{"n_head": 3, "head_dim": 32, "activation": "swiglu", "qk_norm": false, "init": "uniform", "init_std_up": 0.0487, "schedule": "wsd", "batch_tokens": [8192, 16384, 32768], "train_tokens": 136800000}
Each number is 128 + 24 x the weight over its row's rms, rounded and kept within 0 to 255. Layers, rows and columns count from 0. The size above them is the row's rms in percent of the matrix's.

# layer 9 MLP gate, 256x96, rms 0.27, rows 57-80, columns 0-95
size [ 98  81 104 102 107  87  98 103  98 108  99  92  93  92 100 104  88 104  87 101  99 107  91  99]
[[146 119 155 123 131 150 121 135 132 166 136 125 140 155 130 127 208 126 126 121 131 107 111 102 165 184 151 121  99 115 129 162 133 147 104 108  89 141 124 113 112 146 105 115  85 159 141 121 102  75 154 108 136 149 140 145 133 112  82 131 139 143 110 115 117  96 145  76 186 154 137 131 118  95  91 133 120 140 165 130 143 104 155 145 132 161  95 149 100 148 152 145 118 116 109 117]
 [ 97 112 101 147 104 130 211  86  95 143 142 151 130 144 102 155 121 151 146 107 135 142 117 111 106 112 160 119 104 142 138 119 145 128 105 162  94  97 132 103 119  92 144 134 147 121 119 157 106 150  96 122 123 129 125 152 104 122 177 144  90  97 146 145  82 118 183 161 110 130 154 139 111 136 139  95 165 103 128 148 163 167 127 102 143 116 120 120 133 146 129 119 111  85 105 120]
 [119  80 136 118 107 124 119 161 161 171 118 114 117 105 148 152 122 108 123 128 159 161 168 141 167 174 177 152 155 109 119 115 144 182 116  89 169 152 139 149 124 133 101 136 106  99 162 133 101 137 138 132 143 135 142 170 111 134 153 119  94 124 152 145 164 155 137 147 109 129 123 146 142 101 161 109 144 134  94 105 129 139 162 170 139 104 100 131 106 148 155 124 124  97 156  94]
 [100 129 129 136 128 135 108 126 112 148 142 116 205 124 147 178 138 122  78 162 133 112  95 172 138 101 129 143 154 135 154 127  91 142 164 156 116 133 135 149 129 116 147 122 111 138 140 153 156 111 138 122 149 160 158 125 134 116  97 150 161 133 102 137  96  72  74 118 117 137 143 156  93 156 116 178 109 124 111 153 135 157 125 120 129 121 129  90 104 121  89  90 146 107 126 152]
 [108 138 135 138 112 159 103 100 117 151 163 112 160 127 150 127 151 137 137 130 109 169 151 151 126 103 120 151 160 133 120 126 134  92 114 109 112  85 121 124 124  96 115  95 116 139 135 127  88  96 121  87 116  77 176 164 146 141  84  79 129 174 149 110 144 148 140 120 151 134 156  99 125 138 110 159 147 130 118 140 183 172 132 116  94 131 166 149 142 170 120  96 138 134 116 153]
 [ 98 136 145 109 142 148 158 109 169 119 133 117 154 112 111 123 127 157 153 177 132  99 137 121 128 164 129 131 105 147 169 142 157  86 123 118 112 135 127  90 170 138 143 160 157 101 137 120  67 155 114 142 116 123 133 124 163 109 171 119 123  82 156 139 150 113 150 154 128 112 162 121 175 113 112 143 128 127 146 101 118 133 105 178 124  95 145 154 144 109  71 166 120 141 140 155]
 [128 122 161 111 148 144 164 128 118 131 164 149 146 150 118 165 150 138 128 169 145 118 132 141 174 125 143 165 125 154  81 125 139 137 114 146  72 122 129 118 119 102 152  95  92  87  94 114 134 147 106 100 133  82 110 123 169 155 121  90 127 143 131 105 127 130 117 120 105 165 121 138 116 158 166 119 178 122 177 130 147 115 141 176 123 115  88  94 148 142 120 143 115  98 161 116]
 [ 86 142 121 125 108 121 139 100 159 136 141 103 128 142 144 177 116 159 131 143 130  86 129 138 138 138 147 121 104 152 145 126 129 164 159 134 163 110 138 152  80 107 148 189  90 107 125 139 164  64 168 130 159 149 127 124  89 113 121 128  95 114 141 110 142 151 113 114 142 122 119 129 149 189 114 163 103 121  91 123 129 135 167 143 123 176 143 139 109 123 163 131 106 119 128 158]
 [111 109 105 168 114  99 117  54 139 122 121  97 140  84 115 151 135 105 152 104 105 110  99 125 153  87 122 101 125  89  90  89 142 104 158 160 131 134 119 110 123  99  95 117 125 119 135 117 109 135 135 118  94 133 174 120 150 152 100 113 102 110 115  93 147 152 149 116 156 117 154 145  94 117 154 126 114 172 131  99 123 172 148 165 116 160 144 101 153 124 136 125  91 153 114 139]
 [146 118 114 172 164 118 150 145  92 123 170 133 110 116 103 118 121 119 104 104 116 111 148 116 127 119  99 141 155 133 123  75 152 106 123 167 120  82 152 146 125 109 141  74 156 114 110 139  78 138 162 117 129 129 132 144 162 157 141 107 128 125 136 118  99 126 107 148 139 158 124 114 145 127 126  79  93 153 182 133 136 104 130 132 112 191 146 144 142 153 107 100  95  91 105 158]
 [128 139 150 174 126 130 109 119 145 165 162 110 132 123 118 134 157 145 148  78 159  90 163 120 151  69 143 112 115 111 105 118 131 121 122 108 139 139 162 135  88 149  99 190 119  93 132 133 111  95 134 120 114 165  72 130 124 113 127 170 128  69 134  92 140 112 134 127 134 106 126 155 156  80 125 130 129 161 149 163 121 124 168 107 108 129 135 141 113 117 139 104 114 143 107 148]
 [ 97 103 136 148 103 121 113 129 135 118 151 113 121 144 143 119 120  74 152 117 139 147 115 125  95 144 151 117 141 163 168  99 131 107 145 121 114 103 163 141 130 136 120 121  98 101  91 157 133  88 151 105 165  89 136 181 129 121 100  81 108  96 130 101 161 131 194  90 127 134 123 160 107 137 140 141 100 125 119  97 134  99 151 166 126 115 158 115 107 127 138 180 161 131 102 132]
 [105  97 113 115 123 155 159 148  78 106 131  56 112 137 144 139 134 159 140 142 133  61 128 109 142 134 107 160 153 108 137 123 109 129 124 120  85 151  99 135 104 146 129 129 172 136  96 106 123 135 126 128 132 122 133 125 154 149 118 104 125 153 160  91 109 118 137 122 104 111 153 135 104 129  86  90 131 153 105 139 149 110 126  92 187 148 124 101 134  90 142 140 125  70 110 155]
 [150 133 155 124 124 161 121 155  59 142 121 116 107 133 164 107 135 140 151 149 130 136 151  82 124 146 120 141 153 121 114  87 157  67 137 136 104 122 139 144 109 119 152 130 126 136 126 115 185 120 126 144  95 104 123 134 141 152 103 127 171 122 175  94 146 105 147 144 126  98 123 134  77  94 135 142 106 152 132 117  96  88 139 152 102 117 140 157 122 129 166  90 138  89 157 157]
 [139 143 134 133 138  91 118 116  84 127 127 107 123  92 156 130 110 109 125 132 121 131 139 184 135 109 150  92 145 133 112  87 125 128 115 122  72 156 196 151 166 119  98 116 131 140 141 106 113 109 136 150 162 115 115 180 112 133 134 114 128 108 160 128 118 138 143 168 198 141  98 139 134 137 100 125 148 130 163 122 123 121 117 121 130 191 143 103 127 129 163 149  94 154 135 159]
 [134  96 132 155 117 121 164 154 121 128 121  99 145  82 155 102  99 140 126  97 116 132 161 152 107 130 110 151 126 133 156  63 130 106 130 161 109 117 154 140 178  91  68 173 102 168 114 134 102 159  95 123 148 157 141 156 125 125 127 105  99 146 168 137 123 138 116 113 155 145 111 117  94 119 130 140 133 118  85 155 131  95 123 127 147 155 148 142 142 101  99 138 102 109 136 161]
 [116 164 188 128 163 121 111 148  97 123 123 160 129 168 147 109 161 130 155  97 126 183  99 134 153 169 129 150 152 155 136 128 137 115 146 137 111 140 101 126 109 125 132 116 111 130  81 127 123  68 126 127 128 147 178 128 148 132 139  88 134 145 144 112 126 133  86 146 103 103 133 103  78 137  65 113 153 121 145 121 125 132 131  97  97  87  99 104 128 126 114  95 135 142 123 112]
 [131 112 133 130 133 103 122 104 159 111 106 114 139 126 170 142 136 127 150  98 134 105 160 148 132 146 148 121 117 160 110 106 165 130 137  86 141  89 133 121 120 140 100 104 118 126 121 141 103 111  50  98 154 116 125 110 120 137 110 188 133 117 121  96 159 155 111 139 145 141 112 151  90 109 122 109  90 131 128 107  87 173 148  68 117 109 173 113 134 130 138  92  87 137 152 154]
 [139 109 164 120 111 140 131  93 131 127 128 130 113 136 102 153 157 171 147 142 112 137 122  80 161 114 124  79 145  92 160 163 134 119 151 176 151 105 141 137 131 123 171 111 143 148 121 158 172 125  91 122 153 123 116 110 135 123  96 124 162 142 108 133 137 162 118 179 118 144 170 131 118 103 165 119 125 112 107  90 152 180 109 145  86 147 106 106 142 128 171 146 138 100 113 145]
 [ 90 153 105 166 115 175  90  96 122 113 125 158 112 135 132 132 162 144 108 137 112 134 152 125 122 151 140 103 165 131 126 162 150 123 149 165  99 149 151  91 105 154 143 105 145 159 119  82 118 154 170 155 130 134 153 106 126 124 152 113  81 114  94  91 123 105 120 133 187 140 129 127 103  80 152 132  88 110 136 139 106 137 178 150 121 125 140 130 161 155 131 140 119 105 156 123]
 [ 99 131 146 172 141 161 127 132 124 113 125  93 128 136 122 117 175 144 112 172 155 166 147  77 116 136 137 126 163 155 143  67 116  98 143 147 159 124 158 139 125 141 167 132 167  76 124  97 182 131 168 117 140 158 112 155 167 129 127 115 137 134 148 115 123 122 132 114 125 126 142 126 165  77  84  97 101 126 129 151 113 128 130 168 136 123 107 125 134 130 122 145 117 123 129  84]
 [136  83 156 156  84 122 149 125 106 114 158 148 139 131 143 115 132 158 124 139 147 139 148 122 150 141 167 102 122 106 161 108 120 135 155 144 106 134  94 120 134  98 153 101 100 103 144 129 121 103 185 101 162 146 140 121 128 153  79 161 130 120 141 106 133 136 155 135 112 178 160 141 131 106 111 166 118 158 133 110 167  80 155 110 138 157 143 118 127 171 137 132 146 102  70 162]
 [138 109 166 159  84 125 142 139 111  96  91 119 147  85 202 114 138 148 112 102 141 104 112 120 176 173 137 104 158 122 118 110 123 118 131 123 136 104 135 122 134  96 121 116 134 185 131 132 141 130 137 140 157 130 146 114 166 113 127 134 128  79 111 133  88 112 177 113 113 144 127 133 175 111 154 134  78  89  92 113 147 159 128 125 115  99 132 116 126 129 121 134 118 103  98 160]
 [124 139 144 142 126 114  93  66 124 104 141 106 157 143 152 152 133 129 120 135 107 133 111 153 132  91 126 111 129 153 145 111 101  95 148 142 109 130 150 165 143 105 106 149 131 125 107 137 150 162 133 118 134 126 131 142 115  88 139 157 141 110 114 114 174 145 144 151 154 190  80  95  84 102 130 133 118  93 129  88 149 142 142 148 163 162  99  84 173  92 121 135  99 149 130  96]]
# layer 9 MLP up, 256x96, rms 0.279, rows 57-80, columns 0-95
size [102  58  96 103 104 106  94  97  97 108 103  87  87  95 112 103  88 102  86 104 101 116  89  96]
[[125 138  97 171 170 110 122 165 129 130 122 138 115 157 139 127 136 133 153 176 106 152 132 117 125 113 154 112 158 119 122 116 180 113 136 118 153 101 117 107 170 104 119 118  99 161 129 118 180 134 105 129 136 168 140 130 135 161 129 152  97 145 128 146 114  88 109  78 128 108 123 105  70 134 185 152 168 126 144 122  89 105 123 103  94 137 136 126 100  87 100 122 130 109  99 133]
 [ 93 154 111 160 124 141 104 148 150 148  87 129 115 149 104 121 144  80 127 146 110 112 156 122  84 152 134 142  89 129 114 131 128 149 131 128 150 114 121  94 133 120 138 137 166 127 151 131  81 142 135 126  79 126 115 111 148 129 184 128 106 122  62 131  86 160 143 137 112 109 159 141 121 112 125 162 134 126 116 126 204 140 145 116 104  91  90  95 127 151 116 110 109 156 151 127]
 [144 161 126 157 101 142 101 152 184 154 108 127 148 138 157 105 161 115 115 132 112 193 180 129 130 153  75 113  87 141 101  78 118 120  96 148 146 132 126 106 124 112 147 127 126 151 112 144 152  94 113 131 135 150 128 154 113 120 107 128 129 167 120 133 134 180 129  85 122 145 131 115 155 145 110 151 161 149 114 123 123 160 145 112 175 118 102 161 100 146 112 113 136 119 164 150]
 [147 155 113 129 112 131 142 110 148 115 121 151 158 151  68 110 127 120 130 136  98 121 134 106 100 120 158  86 116 122 133 131  72 158 118 114 173  94 153 139 130 114  94 143 150 116  96 149 137 160 113  85 131 118 149 114 129 129 160 123 141 111 130 132  91 159 103  84 129 111 136 142 185  96 142 156 180 136 161 134 126 123  93 108  75 121 123 145 130 139 103 183 143 118 148 113]
 [120 146 140 166 154 122 173 132 141 135 102 121  83 103  93 116 107 114 126 142 144 117 158  99 136 101 110 124 157 129 161 127 152 111 178  90 156 141 157 131 158 117 126 124 140 146  90 123 135 141 136 169 126 105 123 100 178 140 123 134 114  79 121 146 129 100 119 105 118 141 107 122 102 125 104 102  98  66 102 121 108 133 111  86 164 110 137 144  81 129 128 111 115 174  81 136]
 [153 108 139 160  84 103  97 105 113 134 127 144  98 107 159 153  93 115 128  98 137 108 151 133 148 129 162 115 158 137 126 131 131 127 140 124 125 139 152 106 106  97 134 185  86 163 151 146 177 121 140 129 106 135 122 105 152 151 161 129 119 118 132 134  81 128 143 123 134 161 159 168 129 144 153  96  94 128 194 152 162 112 144 101 146 125 119 142 119 117 160  94 178  98 103 143]
 [134 123 135 176 145 116 159 164 112 151 162 109 130  86 108 126 126  95 103  95 139 116 172 173 145 143 113 140 123 126 131 143 146 157 113 126 115 108 105 132 116 150 111  94 111 130 127 136 127 161 131 156 123 112 117 127  96 117  95  98 126  92 123 145  98  86 166 159 161 171 143 106 150 145 104  99 131 214 116 100 130  81 129 115 108 121 156 136 139 103 123 128 150 160 112 139]
 [145 102  76 120 100 159 118 117 137 156  77 134 117 147  98 180 158 147  85 134  84 130 127  96 158 118 117 170 142 143 128 136 151 129 150 118 105 114 154 150 101 126 151  96 141 117 113 142 142 134 132 113 121 135 108 141 169 132 115 108 101 130 117 112 186 121 111 160 112 190 135 140 138 133  96 118 123  92 112 149 112 117  75 158 149  75 136 114 110 144 136 131 147 154 125 111]
 [163 100 137 109 147 147 124 141 103 118 160 132 175 103 168 139 144 168 105 114 123 103  94 110 119 146 130 127 142 112 190 150  96 165 149 129 104 115  94 154 167 119  95 171 131 129 123 118 152 161 134 100 185 165 104 122 110 156 134 157 124 173 121 109 162 121  87  78 156 133 120  83 133 164 126 125 113 150 145 125 137 120 149 113 131 141 126 137  94 119 132 108 131 116 116 124]
 [178  97 127 145 123 123 139  95 139 124 151 126 119 164 111 111 140 147 136 159 121 118 111 115 107 154 139 164 126 133 125 110 133 125 110 126 131 142  91 119  94 101 128  76 160 212  97 144 137 127 133 122 137 139 140 107 122 142  77 115 105 135  92  89 140 136 108 145  99 164 118 116 152 154 137  97  96 153 110 117 110 156 150  90  98 168 130 103 108 101 163 105 142 105  84 135]
 [119 126  95 123 115 132 126 108 134 173 156 168  91 156 160  76 133 141 103 107 118 140 135  93  85 154 153 149 112 140 137 119 144 137  79 149 123 120 136 141 171 164 106 129 150 131 161 142  96 111 145 127 111 160 138 156 136 142 116 154 130 199 106 150 116  99 154 117 152 140 170 148 147 114 159 152 120  86 153 141 153 129 117 160 139 127  68 137 142 139 123 123 144 136 149 108]
 [169 130 146 122 148 171 179 158 105 133 134 149 137 164 116 148 119 179 103 125 101 153 138 143 121 138 176 105 127  92 102 141 130 128 135 144 125 153 103 125 117 118 144 118 117 110 134 195 156 124 108 147 121 164 112  84 114 136 145 106 138 134 114 138 117 137 157 141 144 176 124 180 158 141 105  83 178 116 156 167 127 123 121 110 124 145 111 120 137 138 168 113 144 101 167 112]
 [109 119 146 162 111 126 117 157  81 159 137 116  53 102 120 100 122  76 125 132 118 113 161 151 132 159 142 112  87 124 135  87  98  99 138 139 127 128 124 134 128 114 107 153 145  99 144 111 103  72  85  80 140 129 144 148 125 145 105 159 127 145 105 135 113 134 135 116 148 121 144 144 144 157 171 165 138 145 163 125 129 189 145  94 100 113 119 135 131 124 132  96 141 135 150 148]
 [ 94  89 118 132 130 121 176 109 114 106 115 130 102 145 144 147 127 135 137 158 151 137 131  57 127 108 171 133 130 166 129 116 136 117  96 133 130 174 111 142 124 148 113 120 108 180  83 141 152 170 166 160 134 116 134 130 158 123 126 137 137 130 158 148 126 101 137 164 147 152 120 147 135 128 162  96 103 121 152 100 125 126 148  97  88  64 120 110 109 122 154  80 146 141 148 128]
 [ 94 126 102 111 114 140 127 154 170 116 161 142 118 144 160 137 144 170 149  81 169 151 115 129 159 115 108 120 120 114 107 113 119 165 109 111 174 115 107 118 100 124  97 174 136 161 166 120 113 143 117  79  92 138 135 107 138 140  95 162 105 126 109 159 154  88 108 133 109  87 141 125 153 101 152  95 125 110 106 125 129 146 116  94 157 147 134 134  89 131  74 123 142 119 104 107]
 [125 122  81 132 155 137 146 144 113 139 136 170 151 145 155 137 155 113 143 131 120 150 148 121 101 108 161 130 177 132 171 155 154 155 135  83 148 157 122 130 107 145 137  91 136 128 116 145 108  81 138 124 127 117 116 102  88 140 134 134 151 139  87 118 183  65 127 165 154 131 142 152 138 128 166 140 151 152 134  75 143 149 134 119 148 149  99 150 106 118 137 134 134 157 144  73]
 [115 132 120 151  94 175 110 126 178 131  94 156 134 109 118 114 152  97  97 133 106 161 123 108 162  90  98 151 137 152 111 160 141 111 163 155 154 138 111 141 146 107 122 125 129 116 151 149 132  88 142 112 112 131 147 133  95 136 176  93 100 115 161 126 151 121  84  96 121  85 127 127 126 126 166 134 100 123 153 147 155 121 103 111 171 110 128  80 107 143 115  84 146 136  86 111]
 [168 126  95 103 107 121 131 118 138 110 122 170 136 138 169 114 131 137  91  68 134 154 126 120 108 101  63 141 141 154 125 142 163  74 140 130 106 118 122  77 147 114 173 105 111 137 110 120 168 118 159 156 171 144 127 113 137 171 136 119 132 137 163 111 111 126 163  94 119 139 124 129 126 153 114 101 120 101 116 130 169 120 131 155 150  97 102 116 122 139 120 163 128 172 149 131]
 [126 130 106  93 120 150 119 102 102 127 156 168 169 167  98 135 172 120 109 122 118 118 116  92 123 131 156 106 147 108  96 117 187 113 120 139 191  83 127 139 127 112 120 117 160 171  95 141 129 112  97 140 131 146 159 124 164 134 142 130  88  83 140 113 164 110 123 122 136  91  92  96 116 141 173 135 149 103 106 125 124 116 143 141 117 115  96 142 105 109 161 125  92 134 128 143]
 [173 124 147  88 140 137 117 123 178 111 166 159 136 114 172 123 157 108 164 126 128 128 140 144 136 145  98 161 147 107 129 145 130 127 109 134 149 120 126 123 104 138 141 128 103 126 146 151 165 122 108  90 101 132 113 102 125 170 153 129 194 158 101 144 115 106 155 137 116  89 169 166 130 149 115 126 136 176 165 111 134  98  96 107 149 125 142 123 108 126 104 143 119 133 154 195]
 [113 137 100 108 142 145 132 101 134 150 148 126  98 119 132 158  90  82 155 142  58 157 137 129 141 149 124 122 119 106 113 145 143  92  96 116 201 134 142 150 126 128 110 120 100 120 123 116 153 146 130 137 157 125  89 141 127 100  79 147  77 104 109 135  81 101 143 149 116 118 133 146 153 127 152 137 139 150 146 119 143 106 169 122 175 182 146 146 130 114 136 169 130 123 141 142]
 [100 143  99 112 105 157 117 137 120 123 121 144 116 171 131 139 139 120 113 123 102 149 141 136 179 137 189 130  93 104 136  90 122 101 141 153 122 124 154 155 153 106 126 117 151 101 168 155 153  90 168 122 133 161 102  97 133 139 130 163 124 103 146 161 149 129 118 133 137  98 126 140 130 125 167 159 123 122 148 114 178 101 122  52 100 132 139 123  90 154 119 151 160 109 100 142]
 [144 138 151 164 132 162 121 174 105 128  73 130  98 153 168 148  97 115 103 130 122 131 123 138 117 138 108  94 128 137  63 145 106  94 136 135 144 133 107 117 145  98  92 138 155 124 147  94 110  75 113 103 142 173 136  79 147 143 135 147 135 108 146 112 108 135 141 169 108 143  93 148 146 165 143 125 116  96 150 126 175 112 122 105 123 158 106 124 131 137 177 115 153 149 124 123]
 [162 153 134 178 114 117 126 188 103 151 152 163 100 134 165 174 112  99 148 133 183 115 112  98 157 106 141 115 124 136 154 160 112 140 128 110 109 121 153 121 129  99 117 144 141 143 193 112 120 121 149 152 133 109 124 127 113 156 116 170 152 144 132 144  86 109 133 149 107 126 107 100 155 122  62 132 104 161 105 134 126 139 125 127 167 133 161 127 132 146 143 154 122 152 100 129]]
# layer 9 MLP down (transposed), 256x96, rms 0.298, rows 57-80, columns 0-95
size [ 99  76  95  99 110 100 102 102 105 110 100 105  88  97 114 105  89 105  82 102 100 111 103  98]
[[124 146 163 153 132 100  97 122 149 114 136 165 177  97 158 139  82  93 110 163 101 130 130 166 120  89 117 114 166 139 111 129  78 129 127 142 139  95 132 141 128 109 128  86 107 107 122 158 161 157 141 118 131 135 190 169 125 124 125 121 161 136  77 146 163 124 144 148 148 146 106 128 123 135 153 124 130 124 144  96 143 113 134 142 110 143 116  68 109 163 105 140 125  98 117 102]
 [147 166 127 116 186 160 100 177 154 123 135 134 109  93 143 120 103 121 146 142 124 102 154 125 108 111 137 123 100 156 132 128 144 105 151 110 137 153  74 160  77 146  94 130 156 149 137 111 120 105 150 149 139 139 170 118  94 108 162 157 143 143 104 138 121 152 122 170 127  91 124 118 119 143 113 175 110 130  86 122 161 111 116 161 119 119 158 143 100 113 139 146 171 167 132 150]
 [109 122 133 146 136 182 121 121 150 105 127 106 123  89  76 125 129 118 172  89 150 116 121 136 136 125 118 109 144 134 125  76 139 131  64 127 129 138 148 110 110  95  89 151 129 105 111 155 103 132 148  98 116 154 137 105 127  99 129 145 158 137 152 152 133 107 166 177 188 128 143 107 166 128 132 123 126 128 160 131 118 122 139 163 162  83 127 127 152 143 170 116 100 117 169 125]
 [122 113 139 100 177 122 162 102 135 118 101 105 121 156 146 139 125 101 131 113 137 143 156 106  91 118 120 130 173 149 103 139  64 143 115  91 173 117 134 129 117 156 119 157  86 104 126 116 129 125 175 130 110 122 109 159 127 161 162 150 105  77 139 102 123 109 148 175 139 151  97 137  89 168 128 147 144 112 142 144 124 120 152 165  85 168 137 139 126 137 150 153 102 129 143 128]
 [117 114 127 115 129 178 136 104  99 118 116 104 168 151 132  94 129 113 151 123 145  92 126 116 142 100 102 154 130 139 163  99 106 149 123 137 105  82  81 110 137 101 154 143 100  95 140 122 103 123 103  91 120 153 169 131  74  94 133  99 141  97 158 134 159 120 123 154 122 133 135 160 180 112 127 152 130 118  99 120 157 134 160 123 161 131 135 137 137 127  63 108 102 139 100 101]
 [ 87 117  63 110 126  88 141 147 115 170 137 122 105 133 144 144 126 110 160 113 144 142  92 218 112 142 127  91 132 118 126 119 117 143 145 133 129 102 190 129 146 138 141 110 146 137 153 139 140 138 139 112 126 131 151 118 156 139 121 126 151 149  93 180 125 115 139 113 156  93 133  97 123 138  86 179 151 110 127 109 138 155 112 110 110  85 142 142 109 117 137 166 135 127 115 108]
 [106 161 146 124 135 120 168 117 148 135 128 112 133 137 133 106 136  98  84 102 106 150 164 163 130 113 132 172 137 155  72 125 111 156 134 126 162 135 118 145 112 122 134 149 102  83 120 148  78 124 122 137 117  86 153 121 177 134  93 132 148  53 134 135 150 153 121 118 146  77 162  96 119 124 107 109 107 127 125 128 115 144 134 161 127 155 118  91 138  97 118  89 100 135 141 128]
 [134 155 111 167 110  81 112 113 147 150 153 144 113 147 161  90 104 162 114  82 123 118 126 110  77 128 109 120 103 142 123 147 131 119 152 131  92  68 173 129 164 148 134 151 110 122 143 124 108 131 111 117 161 122 144 145 121  78 162 142 141  62 108 117 113 129 115  82 125 113 106 145 102 119 140 108 147 130 120  82  85 108 149 149 139 130 141 112 123 137 114 178 140 112 139 135]
 [138 122 158 116 109 130 149 152 164 127 107 140 116 136  97  82 125 147 147 108 126 124  73 110 115 161 100 151 175 115 168 167  97 131 115 162 119 111 136 119 118 163  95 115 161  76 139 116 135 129  77 101 113 145 158 163 134  86 148 141 131 121 102 113 156 123 144 147 123 143  99  96 143 127  97  88 107 148 178 133  93 122 133 138  91 111 152 141 130 158 104 153 104 123 118 138]
 [128 127 122 125 105 130 111 138 138 130 168 111  88  80 161 113 131 125 158 115 135  71 176 120 108 152  93  85 104 129 125 132 119 161  85 140 115 156  92  96 131 127 103 136 126 136  72 124 169 125 135 110 135 192 140 135 139 154 107 107 138 123 166 154 125 125  79 121  93 156 129 155  98 138 129 126 156  96  92  98 119 152 123 144 160 155 111 149 148 135 145 137 108 132 138 137]
 [131 104 114 136 157 162  81 140 183 146 111 148 147 124  95 140 141 176 130 154 100  86  75 155  97 140 103 114 166 117 123 115 101 115 114 150 118 118 144  91 150 161 122 143 122 132 151 114 163 126 137 105 114  94 150 157 135 106 141 100 130 104 101 133  87  97 130 160 122 156 124 106 102 130  86 162 115 135  97 107 160 135 153  85 108 120 116 149 121 134 148 152 145 127  89 105]
 [145  92 133 156 136  84 156 116 153 120  99  97 158 171 119  82 100 180 176 111 126 112 102 122 139 112 159 120 144 110 133 135 130 104 114 137 117 116 121 123 131 128 108 111 109 126 147 135  86 118 135 140 106 116 110 135 110 134 121  93 172 134 100 137 114  76 139 144 137 121 138 158 148 154  64 158 134 114 166 129 162 144 105 130 126 138 134 156  97 183 100 166 103 129  99 107]
 [135 168  77 138 131 153 148 144 165 150 152 155  94 118 110 125 108 101 117 127 103 125 153 141 139 130 122 124 168 152 130 198 110 154 148 144  92  92 105 124  75 135 141 104 140 145  94 158 177 145 134  95 116 125 133 135 108  94 130 133 117 138 107 192 121 137 127  97 124 153  93 107 124 120 132 147 159 110 113 102 134 129 100 104 135 147 145 131 160 134  92 147 152 122 174 116]
 [117 124 132 151 111 173  87 121 182 121 152 113 107 106 118  73 147 121 150 128 115 127 126 160 144 141 111 148 145 152 111 136 117 116 178 158 141 111 143 166 120 125 135 154 129  85 108 123 112 133  73  82 153 125 135 149 128 148 117 143 133 136 122 170 115 130  95 138  85 115 149  89 158 135 177 112 101 178 135 128 141 116  97 103  94 145 118 108  84 142 107 110 156 119 124 106]
 [147 143 127 104  95 159 134 118 124 140  76 106 132 132 103  66 144 105 130 149 136 135 127 134 179 107 154 125 135 123  96 143  96 132 139 126 130  94 129  95  78 112 116 138  94  97 140 117 156 135 109 114 117 120 130 128  94 113 118 121 122 143 113 165 134 141 124  98 111 140 149 115 177 123 166 107 125 129 111 184 124 156 169 143  89 101  92 171 143 121  89 117 135 129 179  94]
 [113 139 136 123 122 103 153 125 130 141 130  78 159  95 102 121 126 158 119 117  80 115 139 136 131 131 105 143 149 143 122 152 143  48 134 155 128 124 168  99 104 125 134 106 116 148 129 145  85 130 109 152 127 129  98 161 143 160 116  86  70 153 135 103 119 133 134 124 126 139 128 108  94 147 124 139 126  75 170 126  90 105  67 107 148 168 114 127 113 134 123 106 134 150 100 108]
 [ 92  74 127 155  87 138 119 160 132 162  89 169 114 123 132  89 135 129 138 128 146 122 149 145 175 139 145 102 149 122 126 101 116 140 134 167 129 146 140 109 180 124 152 106 126 118 153 141 144 145 121  96 174 113 137 117 155 162 157 132 164 121 130 153 166 157 143 157 136 120 108 128 172 145 175 116 135 171 125 132 166  87 116 151 126 126  93 128 129 175 126 138 135 124 145 165]
 [106 130 135 105 106 121  97  66 155 119 118 131 139 167 111 139 120 130 112  84 135  90 138 158 142 151 109 129 157 111 145 159 136 134 103  96 157 119  99 108 158 121 144 121 168 139 141 132 142 153 109 132 130 129 136 144 108 111 119  88 143 140 142 147 152 152 147 125 128 131  89 104 161  97 131  98 126 173 133  89 132 111 179  92 169 116 186 169 131 139 103  96 110 159 122  90]
 [163 124  94 162 111 119  69 133 114 113  93 135 125  73 148  82 104  85 102 112 146 142 100 158 122  95 140 143 133  79 105 132 133 124 119 153 134 145 114  60 143 187 112  70 118 137 125  87 139 120 151 152 133 124 119 150 129  89 121 124 111 122 103 139 136 122 126 154 132 141 159 134 106 147 124 120  84 168  99 124 123 134 110 149 124 111  99 106 139 106 108 137 118 132 123 142]
 [158 180 143 158 120 119 146 131  85 147 149 152 125 111 165  90 150 162 157 143 136 111 126 101 193 127 133 112 124 142 137  86 127 133 134 134 118 130 149 101 146 151  81 127 203  91 122 137  84 130 140 142 131 122 164 100 162  96  91 171 131 140 128 128 110 123 158 134 153 109 150 122 134  93 147 135 132 115 130 110 125 119  93 168 131 142 125  98 130 135 104 150 159 124 104 116]
 [149 112 151 145 108 140 112 157 132  93 145 165 104 167 166 182 115 109 165 128 109 132 126 123  87 131 117 104 140 141 148 151 133 147 130 121 111 134 143 113 159 108 122 135 119 163  99 143 125 127 111 156 143 138 179 103 150 149 145 110 166  94 112 163 141 165  75 122 153 123 117 140 101 127 128 131 153  87 167 117 139 151 104  66 149  90 132 126 125 122 164  79 153 136 120 146]
 [140 115 133 146 109 153  96 134  83 120 159 179 151 115 106 156 123 142 134 106 113 104 115 151  96 143  94 122  92 127 149 156 130 144 123 141  75 112 152 146 152 150 118 143 116  98 134 117 124 141 127  98 145 146 143 124 115 117 158  96 156 153 126 108 157 136 104 106 109 164 117 135 154 150 119 125 155 127 137 115 201  83 128 143 127 117 138  81 146 142 143 175 105 157  70 163]
 [119 168 116 171 153 162 125  78 115 123 126 115 109  56 149 165 117  83  96 114 103 162 131 100 143 132 125 124 101 129  98 129 134 112 117  88 184 126 132 142 120 154  99 119 144 115 122  71 131 124 110 125 134 127 104 113 132 132 155 173 132 119 126 153 160 111 129 123 116 115 116  82  88 145 154 101 165 140 156 122 100 131 139 115  77 136 124 128 110  85 129 111 123 119 136 142]
 [135 143  99  89 110 105 124  98 155  99 162 167  99 127 165 154 153 142 123 111 123  86 169 103 161 144 138 126  94  92 127 100 138 156 105 128 142 132 114 102 158 135  98 110 133 139 117 127 146 128 125 140 138 155 129 116 122 157 146 117 172 180 103 115 109 131 102 185 126 109 144 115 108 113 122 185 124 134  96 129 155 123  94 126 180 152 171  96  93 112 118 128 141 113 106 129]]